Part of a small language model's weights.
Architecture: rotary positions, no biases in attention or MLP.
Each number is 500 + 25 x the weight over its row's rms, rounded and kept within 0 to 999. Layers, rows and columns count from 0. Numbers have three digits each. The size before them is the row's rms in percent of the matrix's.

# layer 4 MLP gate, 1216x448, rms 0.05, rows 244-487, columns 112-167
108:555484512541490499505475528538515507471555526498447493452542506500506492483521523515480494468519494514476480474489513552520503488484518514485516556533491535505514503516
104:499483523511545512501509499506497490531499508460461520470488551451494522551524492485477518531532486454482467470496484527522526499498521467437487493484467539516506481522
107:515531452479479546476501464475526490496501535476489514472527512501519515524486494505470513502505476520475537529507509509545502512524489463463496476544469529495501489487
095:516501472472515478517516510523495499520477505549475510534475496494457511504490498522505519503498491489489481469474534508538510510489514498493489454470477529488485533488
094:516493477482484543528474516513502508496510509506514499503507492503467523501479486462496536534464493491476499561492508501538510459496485541476487511496523500529482524481
103:483469498508531501480516490556494540510507467489468512452516488478526536480514503512498512465480489495499525495487455501479504487516482517460459525542500518506484494510
096:525506523470478435523505478496498490501515513487570507489487492496477475473488511511530519491497524521516495511479530538507523484445475469427492535428483494525502512494
101:541498542518577476504513482482488510565493485486504544485521478478478520468492512478508515489508506545521540482493500517533429465518488497513500479491498536551496513512
093:518524445521509481504484537503473532500501474501481467480491492487486467483484487538509483509523510467513489506505490481488506476443441498442464496517520501479518552490
092:493522486506489485511509535494501489507480526480486471502456519525504524530532512502509519470505496481489518515522513563462551543491497453509497540509530491501498495509
103:484499501496539515513472507480462486466456536502496502478548493516499477533498513488474468522508503507488504471503483507500484520514493490481502464556532504466527533487
096:509515486485529525494518506539491532504473505504519489472577465492496523514472537522480502512479482502512475522539507516533500502533511487470546458503505490502457506501
097:475505504481541520486507528476527511486482499508495508519515468515512477452521491517517497506505506494495472454461547487508528526529475496481493490498496505517445508490
091:502473487494520516508530425495490548477511487510494486506490470501526484454481505496517511480499525518492499503474519471534515518522509551479555479476481484572526511503
095:439494483544490460491506527497527469501476492500520530524480502508480497491494471484481512530524536462492479490519472514470536508517486455500476514498541498480510533469
114:525468446485530491527482516495479505495504497489513494448521555464514531531510500481499565503464540521479504499477558525528507520520512511487469492494495487521500473479
096:493469456508493488482493501540454556515458520480477450492528540491501556532510497509458497460516491520487488504503539502495485472486522509490515459540523525509468494532
095:493544514480499451479487525471554493525475504480477521469533507526503554525499510505518524473510481507526481519501544555496521461478476475472509491532511489542517516499
100:519507501492510508482475517518514541453476496519469478484496531557517530473547521521523533450464478529465493503475497518478554516512466508501469473543569498527558527501
101:520512452477495525508489449527483502504471517483494517491507518499455509507496489481478495477486504524487486501514537497475537513497513470482510511487483514497461497507
097:478536550484507512503506484500520494504537525504483525511527491467509506503498488464493502480515523494494506542509484512484514447513474500492501502512491564498484515495
101:507468518512522499483514504495504467531483489468501511476505429476511530506499498513492516519528502461510490530496433558543488491502498476503481435531471498468537465478
101:560497461512486522498503529504495494478483549498477505479495515488455496512493503522521549490483540497469503472466513491488542539504515488483488453480475511543496494529
101:469535517486489528501520523507503551461520512502525517467490519509468471500544479515522508511495536498485493526494525518503545505537501497474470506511510516494459535489
104:499468462474515492521531500507481510467497518524538450451536540510509485482459474451491529468513515471461510486492506534512498477470534490504475523517531509489502496493
111:502491503496530523496501508493505519439490546456515481476464500481541529494503525525470536519518515476436443510539515548482533466509518474465523505509507527487506505502
109:499540473490483525494473517545530506523515487480463506486495500485469522515503525531517513500509462493491516480477499530524522506495496487478468524512494518511441480510
096:537487497519470481478502454468486470489468511466485493485504508515503479507566504502545508465502519533479494460502457501512498480453500490503477479503499455543473518512
096:510504477479490512520504510457537516490494482517508513476522503508527507524495521504457492549527487523467519536463512519530501518521476549498493504491473507475534507499
097:503528490461496497486492495490447485485493498497478514505518506472486481503478498480518457467515481507491498458484514487474511459498529485507542495521432536477489504496
098:467469474521505539513496470512437537520480481487542506491510532529538516516489567465544533515445506482479457508540530543519512512510501512526496469537488518490486468502
108:480503509500497501515499485521523503474490530489503505500496515506517462502469531528503537505479474473469529512499487528530547472487488465509475529503470519492507519487
091:476533502489491491497493463484443488484523506518493461485519534493497497482506499492504512507473501492506516485476462493448530515471485542467466519508528503505479503509
102:486519507550514489470488514490537501487496498485539498542508534507507503528471502552462489517477478511482490520501505498479537482483526470485515524471523480489517529455
098:496521508466543467481483499482529448483517494476498473518516464500513519487527476515469521495547536507478502468453505495491503502475496421437473532505533503536524506488
100:509495512525515466554533539487502516488481486540479515531501470498510480540517489505482471501517491522501511525478484509516568528485504551494493453517464516514489514460
098:522531462500493493507535504519473498505474535530505513528482506487513481522545457513529502512530480484497536563497459500510518513504531442499489469449486524500507499492
111:565475485512544516483520511521502516488517497471467512479517494523509479509502447506514496508464489516513512491526509526513522492541487542501492477534490498523556482519
096:519500479469485478534527510465516535480494518504473511475483535496537501536444448477526527548522541452516491505514526525541488489485462480487476492519511549541522527443
095:494479483515516526531497486525530510467498548542522508501467476489544486523476457511558516513535504501480532521489490516483487509518525517483525508505475510529490513498
100:500509525495480516487480492517509473507496513508493503476546453465483483522529492501472477514532488504466489502419553491475500456509514506510498501499525530497495512487
101:513484505478467496493516537518497479509489516514493522519514485519495490515473507477462518514494504496465548514472520526491492505478498488464476509507545480490502495461
093:514468483463511488528483450522461511461555561449505524493508498536519503464528521510511526446482461530488516487493529478490514488493461468462501448540507513491510500486
095:500526492514496536492523529502478488483521484531510491487522513458472490491455526496518537433447491524456480503497507505527498538513523479494492503514499526507514500484
096:510532497521491538503538489471520448524526542544464529472515479569516496520492478513452488457490480506500527526489471488514533515522497502487491525484493502575488474514
100:502486536523539490480494533523494474527465480513504463495492476472544480477447509472493485512527515530500502499527527502539503539543464494494493521470507529527522480474
098:482474483494489518512489477529519454533475484480494507535523516468514517513491503519518512548554504510487487493511533533501491467524446548518502552525476500516530521518
098:533510490486487534493509540515522504465508500480460445530503502558481509512488491499508473494495524506510493520484492508485515544492517457497494485515504505516569546510
098:529512458507503543510505543495467505477500510487515442453560464509527497481493463502519494501500457519501494492459531518488497479495546541501493453519464524485525468494
096:498500485488478508449509491484513514487487504531495501486487525515477473504476521512474492491453539476431496506478452526516505456539523453493515507494513537528493474531
105:500499514496490529445486453502458489503505493514472516495512542558484530499555449546497520498473509511473507486497459502519503472497517539460450481507469511539479469521
110:481533550476498481500552519500432461521469498503520471508496502506500532518480521475473515461514524511488458522469487555512536506506489476431480510483529508493453480452
098:487515493522544538481512442512499491519491533499547505500516497486493567551491448519504524479501499495491496512504555524480526504522477544539504494532546528497494514491
107:486486450524491521512468511522457513462471463489517487504461534526497499458481498539500529472448455460444561489467506522506549490533513469476464546507469533519494464484
099:465502543483495500539501521496481501486486471476466516512528513505534541468491478503454480563522524519470519499505514493511522485499460529553512442569555512502506467487
095:484430513522535474508498528509491499525483524490501463485536491501501518511528514499525536538486503553490478548505497504498492509538531526497457496519530530509487514507
087:499509489500481543516495498473504512441547517467529521487511467472499488538525507525481516459529505517502477491487506511518514498497525489484472527523483517508535523476
097:472468485519484496448451469518440512459494477483557495488495509546499521481514493471464493506467493479472547495491513465514508491524486508493492450513469508476470477507
103:521481469546497509510493465481489509473535531500519510491519479499490511507484463470475492509483505513460531470483518483516553519502530498451538477500518500474480477478
097:461517558501546492502534553488496518501494478499475455484455473517495548502490489490507542508499507467480510511474502499498512564557466537510491483466492506483503511489
096:512515562532501503519492516518494500449520463524500542506492464500493513524464506494501508533550490494472529562515476510533535484493464495501516481509503493477473485503
090:535545492522462485533513546495479513491501501562483572471500484483537498511494473508537500472482483542521499536484479528525520504561497480444493475521457488509501561454
092:503466488485497513533483517537473541512551491500522494465467455509537533453489528512524521534535487540527502514443513502498521520547505479498506476533481499523463511497
113:504500502486505493494475501532517486461461530507492489499542442513495531498520500506490540532495474495448531519530432485469525498496536527479518516499519510495493523531
103:497505439536457479487531459486513460460480493499500503522481519506484542515547458474523486502493449488505491516524525525491571536480502486459507505505474521542504492499
095:475517500556522536483483514522509523472471503449507522449492534513478558520469537496518496482498517491444476493483549520553510422518509508497476523529505450533489501458
110:530533501528510505499495518515499443478523510510496514475470483543523507502515442564494506459522487510459504527523490521531562454517493494502488471512480483504509508494
092:490540480480531544470461469517547547479477515501512558497532464476494507466491507495502492471523528542502536554475500528504525498495520484519530468482517492525506492513
099:490510478580528542478498478522538484449506507532517491468532480524477493474509545508468499550512494540499501477543484546559494486519519496520459469493476503523490493480
097:513547474476480496571528504527519521489519505496465476503515477502498511492481496501490491501480520497509507488517483564492511462503509537481492494503523503494472513485
090:490534465529555502515531479533477498484533531467493491542492529503499480516507474496466520461466496537496462526482487499542505497491501481525464512525446500490476490509
097:560509483524510542462512455475463501487482520474512477450478514525459473526525492452465495490465477524515482541502480495529529498530532513453545461515489494509466507489
096:496529464532508578475500473498464502495501483472449515514454522538491510522490461506527487491451488523496540507523499497496484513512474492496458492562523525549493479490
106:525545487506503505489515442514454487497553507509466496478502482507497508504516527482501518490499523505484517437532486472465500519497461480510502467520490527509522502455
091:535470484464524455487509488473458473493476502461486467502486488486494523491542506498497515455519495466506541428466568497493493494511473467469491483479514515517478503507
092:511528501510485497478516530535515487509548492546475503494448484506492521484498477530521500500498488530505552518481491518518537492511515500488491529480484499537524525494
105:498488472520505490491503515556456494520509534504517502527513484529498455481507503486463551522487511499526509510463539497517525499548501469490453513542520502507526495526
093:529518491522497537536485487478519517507562503493468491486445491438459478510506519521504469516485524524485474494506520511547532498503516513497484539483501489509497508495
096:496485508496519560479541530539488497477510503464466558515572479517472498464468496489510481542462493464481519544522513497570514504495521517494479525501505545497516518462
103:518514476503538518483468482500514438504483507465490473514513489517475491496525484533494523455466508516503513529495559486526534486501530508519517516504508470484513489515
099:542498493512505471498457507486509490483505504483451514504494529529517467486522470552496523518493509512532495489456498521492506486494485517477489492508516472503552543478
096:538505459514477503502508552508503479507476540485522467514527506530513494499533544533470476527527487491501464492480474481511520496493498515462460477549481493500526523503
099:497523483496538463493484526488475497503530503541476481488493522523508496521490517552508511523490464550477512495504505535474495502505501533504480472474495488506515486501
097:469473453494503529526516489506543520471444514449426486479502493494517460501480493537522491457454457522465501532518517522498515495498488486466467513490498513479504517509
099:499549492517503521505487528526515461481534508561520532487522512505499519493476545486496515512527512509490492492484548487504512501508559511477494478482504556515552505502
100:492486472519504488482500519512506512540498529452505517497526526526505487528519478514516528480510513538498493538478479501546500486553518497470441552509521547539479480487
104:492505537510515511527506501497478522493496463523508494463491554514493507461527506513492539507515495501472504532508487522483542536478513496476528545519467501528546475499
093:516495470512487524502506510539446490506483485504529472473519458509464438530510524551486496518474544496458499496495497494522513480528507484456505506463538515513527479515
096:468504536513519517517498542519550466516517505499485504468516478493495539484478501486496482491496501500486538529514475481550503487547511474480475446487463500513520504471
096:494518513503531536477483531518497528470535499489480473504531503520511535524446518469477515488462531514488537466483512483524510482530500502502536514554545488531514487515
102:536481472517522474465462490508518534466483528523488529553510528469544487536468488481472504510517547510499518516475534498506498496474503512516508511475522526511516509499
104:528482484543523487495545500457475541474504490502509525470495510505481555499494493505524549502464499474509524498533478534564520533503500524488544488514483515507520476510
109:492511497496538509494482496513504513484515513504495516510518500496517503510470527491505516485476539491478495494507511549538547505550498489494480529511508510515499498415
105:495497516513508490489528509571502492493508548511466487494514547525536449552521543521479510478486524483464502495479499512512508521520499515466429487518465448508494499502
101:507453512509518512457483496487466505523479503497521527495451514487531547503495452479503496502525518496493486493547510525469515494474500480455496520498503536539513494474
094:485504502481497484477491512530473531466477514489507507500505522503489480500526515503507501480538478485503514574511558509486538514495559511458513451505501521457492466477
105:501512533493489512487480475522535510460451516488488526496491509443491532531486494516518513445510514495474492507514500498545531539529489478485522462483545524482465438488
099:533499515524488472447522490500479504530509501440485457509488491532482455511493520522502497523500515560481526495527498474501516481520530454495531481487483542514541486508
097:517514534485549506502500507493513528469477462512516543491479490479485518455502524446531487480459493475464530506476477492555485481509466496494487485473518527530474526488
094:475545484496506520481466501518494519483508466495558489537538485484476479521498472521498487444449489476452511488451530513512508504485551490483451513514467485475516496514
104:535477496471468466461499475525491455487492522514499534517535479478487502544526475494508480497469464485445510519503534509491533478538496495529476510539529511515495567447
100:539480510493498550456533517479460509486488535462479481502469496530499509480523513505478548529477425559459519543498534524500496520543497528447496490539486508526530470481
099:518491500522487482502536529454492454534513517465518508455557491476560506491518511448486490529536502523522514533519509519546516531568480478501483512504492541564468492518
108:503515460509525526452482530515530530500496477525534534509516556516526529509510485509485522495518489555528490486513468548486519467520510454479461500517455511478501555487
098:501493543512539461488487476492478495498510483468482493460517489535466504503487449511474531531454517482510498509483538501536487487522539505490461483531485533507467484476
097:520518505505530522465499509503487478476486523474450512482543473488484495457535489489465482498466517492510509527505500497529518529548531519503512495497501496537538563497
101:484482522555518510523516461497508498508534520476494524531466529472523498537535517477514536496449481511489514526523492487517524491462511489472501502489510496539509502463
099:490497480546500501539511551513474484491522519487518465502507524468490513514482532520495513500487502495486466499533470486503551505481488496499475545551512516505547557486
093:526497502527498455439514488510487503481498485461480469531444502516475478493514499442524524488503507486513532478486533489546542529520468471503486506576533517482490512513
112:496491514513461477503549474551468490482504487488516486476532438462513548525498479519517459490478493523508510511542458553497490492455473507495504491528510532510504492451
107:524474475535509538493495525535485550469491516459517495462546512489481481515476504539483503520543494531500483454482521547494480541531535511524469482491497519469517506500
110:530484522492515459470567477482490477454499516459524542483520539495513479516478507508518525517494526489473512497468515541495523514486481507514515510457458485508512504508
099:509564496473553480521485469519497525464555492499502493493474549490472492474519498489501527500518493542475473498480507513482502489522505486476526478481474506533484478505
098:502508507480487469529483549490499544496532530505508532472473466478468559506477520540531520525477512514454510530516530515520532472498516456473497496493436502532493490475
105:496477500500486479512441500494525508521491509445484511468524499516484483491542479504488493449489521508499503510510508490549480483475493491526476530560508534513519565527
104:506491464520525515512533456525537516471498532460541500484517464482524516525482514470465483514513504515479520511497514523509506437495508538518509535477491491518521513472
098:536526494515489503481486503477526492509457500462439530508485497477513532506483501517494502522517500481500507519510542521491527504535490464497508486532516515504530525513
105:537515466496495514511477477515530496483542488525493560499503554501451526485506507499483512490494467521501510498489540510491516469462462466436508518530512453541513561491
098:541489523541530462512544470489481484469506472525466497484505499520474516475493459491500515527502501525506517492498489480502516498491530516468507526509474509547502523511
105:484517473511509549475490475485510520508550497503527478507459557523536515509483483465462535486522499491516479503472510551528525520515506482517508544535510508488460546504
092:490543503502521484494489498508468542505490509475487534498516482518471512538514476521507537479468485552480502544506509517539512440496502476476514499513475503497480461510
101:489479535510517454487496448486490484543472530508471512474494509505493498523521496477517554527528530510492458513525493532502561483416498532495502500499532511495540536466
105:488469461517517473507505502549495516485493512506498488500549460494508511556477513538521467489450520511444474505506560483514488535504468509503476505526557485564534484450
102:465502483508555528540501504490487526493509530462495458448501496475502489510481480500499536491503480488485495517491469528486492519494472532519501508545508532555490513496
100:530516502496456511491482474515514535451484505556517525536525529490525500515493520481532562529481545481504520476501518501505503485526556501488538467489480534547505484498
097:549488489520493462509492511465492529467465473461489503476504479522546467496471508515515485473538501498490479519532494499532507509540463518499507475470510485516527506480
098:529503509512501515481498470565513480474499556460507542497494469495483487477536510481433502591451527461496473488466492505549515472504526475471510475484459512471488528501
105:481473558536546463487469477535510534483551471518492493519485541445516501513520546506456511507476507463504493510518502493485512505484489508461489471524472545514505498456
091:486509520482516486496505521532527510441484473522515543520510547509504474482551488477454529502518482511469486524541447483527517440515517529500473481488490527510530516459
101:509510464508488520473496542473503510516536509511525460484461533518517523504522517448490515534502431510506493503480493522516557497536477499512492502496522472482499496515
102:504541501492510555499480499535511490471540498459457524511546485471482518496510530491503525503510529517501525490540540507500519509468517490460528466480494514543537497485
093:485502546480448512525507525458471487555477512509499479492490521452479524540446508555484518464474494471496548474516500508533481472537529520507482501505513490479527479484
098:474497531521502495462510507463503477517510514480505471457468497484515495559475498511531537482503512483493528498563495516534527564529469457487513567475507507518500509472
101:470500509525515557530534507512509525491464498488531478440501500478526471499483501489472526530492492474502543518530482497510518513475494537490535514483467503521529491498
100:514482509509492507462522505525492532507542477479532470534515516501518482510525516484480558482477510551517458522482482543527496517522496485462484505537504505499498534521
101:478499515498470540477516543484507523490466536470555532500530479447496508479491497513503520466458499512481486543444498503574494484534504533446474492509510493502488541464
094:480537470545565461520496542544469497471477517536505493456494545521489493496488477459522527500488472524485494490448515506472513489485513536540480518475459536501527501484
101:499518520573498532502528488498453519486468497489502505513536505516500481478485509511496524511494511492469473475476458554485512528512506486480473463522516498510521552506
101:492496428524506493493511464492514583493516517539519511514491454475482512475493524491497456449475503569487505540535476500497517501531531502491476526520486517555521464501
102:492474499498528530510529527503518523479518512456504552524512517466539478488529497485510537523488478515476486547461523504513512495522486502506488484496521517505529474503
100:497510507496485454506540522506467499538484475500451507510498532463507506512503511555500527512502525479498488481461546579529463451468504479468515472511509512512523489525
096:530477486464515461507511514498504558462504516471461457496517489584533498486484471548532505522464475500479531496490497522540504518481548488477460477515460551459530531511
104:502537492518542469479491524493503491508440526472498493522497532510541519535519479455478516502525513507501482489502481528489530514509535529472496462471501466524547502471
096:521492484515510493471509476486476526511487481505527524493506487516523522467496541480512501489497487492487532516548521539554539502515513530476477519522472472525511459475
097:503509499545485444464538523504491470497484526478505518496491507535475492520459482519488465537464516564473474506442524527504501502506508490456491490511463532482476481501
105:513533496491503491450501534523458491481507523503446479500526490508498545505480508502469491532508465528457535536479495522505517501557513491502488510490476544513504457455
095:437519452518487530506495497489481480476443493516466512499492507494474512499483534455511460502496540537490492489479497500457506521515474474545514489465484514473516479492
096:496512483527534477509517489492500490512497473466510501499500491500469465523508521499527513471499523519488559470539434515508530511476511486496493505502469491504494493484
102:535527532491515496457530498478510520507498530506481527477489540509521469496496458517509503480471512489498471474510512506509500511452490473508489514525557510524495486489
105:506528513473520511459510496519466526484493512506480494503493475506467491472493553530461483528435513514443520501520509503505533498496524534437520510526523510522507501468
113:549487536475506518481505502473558506476509574523499494500508503502483480551523498507490539533491463497496492484464520547528513478503498475458508490527484499497503525486
096:516471535501524531505451517493484495455480478521489478483522489510536539502500490476487513544486448496482487508495528497549484532496528490520470427516475498531533516505
107:507502499492500546471528529480531522495520524498504503511471531468476498518520477460514533508514448509470493516528533496493563497482510484477524521496466507483503506488
093:542493528473521517430503496495500519460471488469492539484533483495480513499486510494498512524522527511447541514479486524543481498528528491481492471505475467540510454521
105:493531484521465487490506499518513480481499512488567474479524535531480495524490536490502494518509521520440520538474448532514497488519488493490492500504461498498501490472
093:489477500480472510535464477528517476494503477498467494475496474480509480481529504531520514490507515438484510508536493515468525451492479522471466509530486476465513468471
100:489490467502512482460480506537506488452511500482516527493505481487507486510515495471503536467489451548521485541478516552479556500494493499492486496482450500456481504507
096:468505481498493501520555492486486474496487534522506481455524518500503483482498466470467505494522483494479483473495519513520521494513547538488504491476517504497533510482
096:483458525535529459504500520492504467487494519492534488452472503519507512479505524495544501510470476474499515477492554531485535477497487503501487484498472492507512500532
109:490526492483504481475515515505485487497541520524526518516483505511504481503511448473523548521521466553522542559482577560514516503486511494472463504498492526514503518505
097:480553535558495524512461455531463501495446524533476511508503483539545469506529501498492479437471488513481494480460526506494494525521545511490499471499487532512508487509
093:559536531504515501496513465495496498486491503463525504470491515531518481530491507561488520486484487512527494496519461531524511495516463522454488488499488487530486460438
102:479501483495504548477471514516507481473485473486518490488486522473507503514508496516486495495508505490510505520449532513512540509472533474527447499507575533467516476478
102:544514490503530565539499455503507485458498511496507466517551494548462546530496497485498501500508498480484481504522487527577498515530555518503477514512490520469484494511
102:539525490540532530486497489515502525493499472524450542550535484500501474534452481530524594545513512529498483478516484495499558534513496504465535536533512505514510492508
104:535470442510462486478529472521515538510490556547503476457488497481487543504480493515500491485477505510463480508475493501516527466529486456509497487502505541484480494455
093:530504508493530511491486555497515526495496524517493494520490487477496552485464540477486499519519501485496539478483550487474505511452507490506510425532499543469501527491
093:475515483504494548484469484526493509514540488508492474503542480520516544520498463529505468480514519547470497489530488564485513471522491463463480526468497525499526472482
092:509485508485547483530486469491504505483541467512500554488540482567503423489551468532505507498473514529479480500515497511526524473530471504521498514475529505531499487488
101:492549489536470503447547508518567498485446530479493483497459486494515499454550498511510502526514538490475488518497499550506500493504448480477484518497468522501548533535
095:480524527518454531544463521520495504471496504523447468488472486504487513529514510510538472480463505508463485517485547506480504509452484477503474468476482513532518480487
099:517503522515454464517529507520504472480514515505449496498465511540514474498521490527444485498480503486507545516541478475509514538505520432526478497516518469507511511500
103:467539502503527486488496491529444518546495524457488503510496506489473490484548500562528536512511450498474466503520489541533495505488514473481512553546445509527531502474
107:508486443529475505503514500504489503520508479501494532472538492505499520498536476511470515491478512505501519498508488495526498491541526518477453494463510513523500505492
106:476463541495508527463510493487494446503495523512515503517484467511514490521501478487491507527497450494483488514534489525491520537514459465463532510537512574514526470509
102:477500466538537524548524515492512483480464506459499488509521522532538491526456548547477433518496521521470481480479491485508549504549501499495475491519517490527536481457
096:500503477541517506529502512488505522491517491478510468482491487480507526521489482528542480482488481559490527501475530504488511479491525488513484488566497572499535444510
099:525503491497513485445501501530485498489529523497510506535526482447536468543535507485545523470484454518509543525520519492501529527541525484525523497503553521540541510499
100:527530498502462527440495547522493518521493502531470493489473492527529531512537509502509504486524497482501502529506478478494504531499490460513513468510513501473473546511
095:496501483534511459501494505495483476481527530470531542469461531487503527521522461482526510479524480516514515534482504507496556504486531507491465482543464522520490510500
102:506499516491505559511469469503490485507500510471485543473496513519482537489486517515506484511513538518479496515510515511506496477533470495529486514473503525563507548521
096:488439491526518546514526496556496469469500506481522510510506516494511560525534495497490556491502547526480558539520498548515557498535509466495473470540471510522516459483
098:483530480518513486502490507496492532515488537482481519468498501529470510480482478527487511531472516471501524465528516481508510482506470477532480487505526510494536482502
109:504486475515502501514525554494487492497499472483487522504499478478509503508493482508505495489509512455471476495527494528525593540467506543505504444481550542483509501466
101:497459544492519506494543472482486530512505484490538515505482439470503501539521500559502495503476475480492504504512488506521527509499475483489473491484453492533511493560
102:512526490468533527557497515527492480501487485519533545517481514521506494507469498516472506506531525512468524451517491489501511503520523448474533494505493528502515462490
092:481479522473473523465515527509537516470450478512518511500487511493489484502576525489524502497449519447473513449492527458497497518454516500468526500542507550490479453502
092:527505479530543519484526517490531484485498529495506529480534508518559490523518515504518550520447514551480502502491475516491498457518513483451500516515527494511496488476
104:554512470504525546499498504500473474528457536490502538504486488482479474535498478458502483525491523486480494510531495500533525507491491486530477510477463487547507514480
103:490515500526486542459502514569485489474467503491509494458513503506510499471451512522523527490474518530497433494513475497511529511476507486417510488509525514513506545491
112:527492467509505484477494480523502520494523510490483499514505510515503517519500488482485529498504485515487475489469510508508541492498487538509486464527520492521482510496
090:513500473504508515486522532468479486522480489515530516504498490500500477493501513478499515522464516567492483510462490498506472507551514498482470460499481519527491530508
096:550510500495518520486517512488528513497537526488461506497508515474517461502482428493500537501465468461477492505521482501496539511464509510502499488505547499466496459512
098:492502527523464510510521496489462479509515539498494501534469496474533495540514479502522495508498509470501510529548529518503529474478480522461475477514505522488516510472
103:510476517522533459452521502564474519509492469489488483493506547493469450533469524497473515467533531509523498533520527509505492561494445549493526489531512532527502499475
097:500409509549490514521515482542500500506499535497514475522471476521458491513504538506480491519491514509511524542479499544475527528500516464490489512526476515503545508458
106:534503502520431495505503471519485522474493455524442500491513516505544484493487507512476493502496533505505532519524454468485559494502486466472477447457488551526509450511
112:543518469504446454450497531490477478512503517532532525514474525524507477488516498503511506503515484480541500518529515516519509521504513463496471491494434514487510556524
097:525493501530528493517533532555479532488510451501473538467484500517467496465520519495520466473513521504507506479482487471560478530478540466472527458501499466540499465532
110:491503506523492492508492515525493527491483490456503522472467495505549496516475466489522487498484483467429483480518537502515606472492491503452478526507505495496468469466
098:494512503499499502458484474486486522501528522463562483479500461512477508519433508499470480501489491482522511522473495490542558533499473489495474500530523493518507520503
098:466483481557511524475504483525497474528521438469545516492555539524520508511503499484507501506513484557495468526457500513546531512485482476461530476491522494494513470542
103:521541474521523477488465495533532445513484519499494542487496528525492452522479485518459512480475490498504489519466472550512500472504527476526453530489452455500490497501
093:465483518483470494472542553505510505506469543495515471487534474536511481525493478492519509481483474520498513533518524512519516526537507479471489510522532483559453470527
099:534500495537525537530485490523502496484557493539495531460462508462498463494513532451513477480495465497510506492487529510515493464513531487461538533499518486480546485532
087:457511484502483487476499512524514533525495510500460465518500473482493446554456539494505494476498484507481478521545514496498489469515512531527481460527549509480529519483
100:510507495508496475518486516500522462484547467500500528485468484486480461502498487491490473515507488479514461471518495495497565562522481489490510515476507472534465510470
095:467500531537526511454533516518493519539471501488482489508521477509491510532497514429467453499504513527481528536547487515479525503546528521490502491532520510539528506527
105:497465493572493479482473547531523489517515495486498536473479529534487513503523474479550497466500518511469485520549492524530524498462501519487456552509506493506463484473
107:546547515477508481485503490489482500483491509511545483483518508478477450490500523503528523548479527550483540508474523509495513493541519450491478501490480512511475542520
098:544512481509506434495524464517469523466545513482549570465473491476503543516495507470487504507499534508514519506514501515513473491531505515461480476444501492471495533500
094:485496525486536476485481533531498478515548462482488486528514510493541468505476447484517492503468490532460529501481494523514481522481517523490506530517509512516484490494
092:548500495501491461522515487493471480474482555510476513506505482505490487511506488487515545533488508485485512528544485491532511528517499479481512532476497506479501505541
094:537479473525484510501519490543487522481471500476500526502526478491506469552443507453487519535471477499475527535470513527500528507509536488503483503510508513498500457533
099:527496507518521526544476498468482509490509519456500489458515482544505525480506484488527533513538511522460493492528498527484516547511530490514491497536516500483500414451
098:466484477481558516495500475548484424498512487479503511499507487470551485519481507469488513548513488565479519473522474496526497501523515510483494442529534528487504522483
095:523525513471484486519519521492479534517494494519456454528483539488487447499509507470468553549512514486477489502488500542496490543550473513536508510509534489497504479516
096:528465550476497500457533465534495498498519498476514477486490506521484435495512489512496523506509546467490542479446507500512495500498491504465505504530494509489507473516
092:461539501430476502513503475521487539470454512518515468471509503458507531441527551523526527496499496512508515549488494495512469493519449490493497521569512495505488513473
108:509491511502512514505527451499493513501501531530521504493506495518503480507456519517499542496510478529452489492487477517488494507543484453458524516523450532468518519473
096:488504469471498521506508524489516497500488548500487519497483509532501500550505520527496526507487499442474538478538503536487514533523475521479482489515499511476537490510
108:492506487499517531533464482499485497440536532468510536468528475461467479490509477509532519484525469536478484507472507525511529518463494491494475516513507495519468482491
097:489501512515523520504483524502488528489488499535516498437517509510513482499471519514521520513472544512481480486491487500510486495525547510472465507517535453461489480532
103:478467498467524517503498529489482594524484497513500510516468440500504462519479528526478521496470497513518448493492468521532505514456522493517506452464531491506495499505
095:538510540509513541499495512537507502490450491494497513474519503494529545532500461481473541550518558538514515516488493524492505501501506476530461475560511486485511501470
101:500551483533477525471527495509530505503548496515481526473517517524471504497548480513487508477471488454482502512517559526549530468483482465470472496501504495484495538461
104:504476501501500526459543545508500468499465512518513527518488488550509502506513517471480526521531532464493536533510539554489507534488498465464500516486479517466524482512
109:481518494513539496507484563521571532512508498496469496502548521457496493532510520507476504507479456481455481493521497526527515551497467446523521468509528499508505512445
100:525508522468533525533520437488497518459474535513509472556500478493499512503508482533470530522476531510435488499498495527459498476518516463466509511521546490499497478488
106:463470511474479530465463528502504540479521466493490490503499493458531530523488514534521511477525517528496553501484488515476499479477502502475455493502483503524509536508
105:505512467530490508472523486533489501508503515500493510512531504508518489490496458460532511518497497550511489541496503472487520555484531511491527502544520581521491478509
097:490534534521495509483489499489474523522507507541517518529508478532486450524483507482439510499514533522484499504497517524535487565491510464499479483471512589456529497499
090:558494483508549511490560519509533540469506519529486512498469543473533467527540547493491509498527520494498463486505493547538516537493499500479492500524487491448509490514
096:533486536513488475515525512497497448478489535494506518461500533466558497516476490470494533530480531447461507490519527548507507550490530501466478496519518551535491447515
095:486509526480462488500515514581504493463504485482479527482544521543439462503511479531468503519545521516482487479501528491526476551464510465473458484515461530499505518503
100:477481510491519524562529518494511489486529525524544521496493521528514496458532478503481533539501485494511511553476531541518504493534497472493511517488447520464496507503
094:496494504503523501456490502537465506533523522509464488470496502477521501512468488482521539515496474480529526521474517521487528500514503526480536464512491486461518460530
106:455515484529529556471464496515456535483471484515503506434524495512516487493498470479489544506436515521481537506502505494553525488495569504494488525475524497489494525508
104:493528474483545522533513488498454507490502488507467520496504484493565452458509488534506552516498497511472534456511524511480506511490495507485487504518533558543507483517
097:499537530488487500495556516491487504511527531513478538477472481477479481462461484547478542484475500511488503455567467515536524517501493488508489496479542463500530503525
101:501498488534509504492545535499500492503447496515461514513460527480478503510500513475445517517520523495502461461485516512493533551502560536471498484514518516470516502520
095:501444479511500499542451528524526534464519503495548556521478535514531527500462527522432461474544521531503520515528503574498517498507484494504468526527488501491505513502
117:477521548509530530508508490542477481500511559500481474483518511494518541521486484488495497496494502472476479522510486543493522469511492520466522523518528493520491469507
096:470539495506546485452507529510492494537491508504483528497525470449552491519467461487459488487474490540487538515477502453524509493520497574492451431500480489555502477494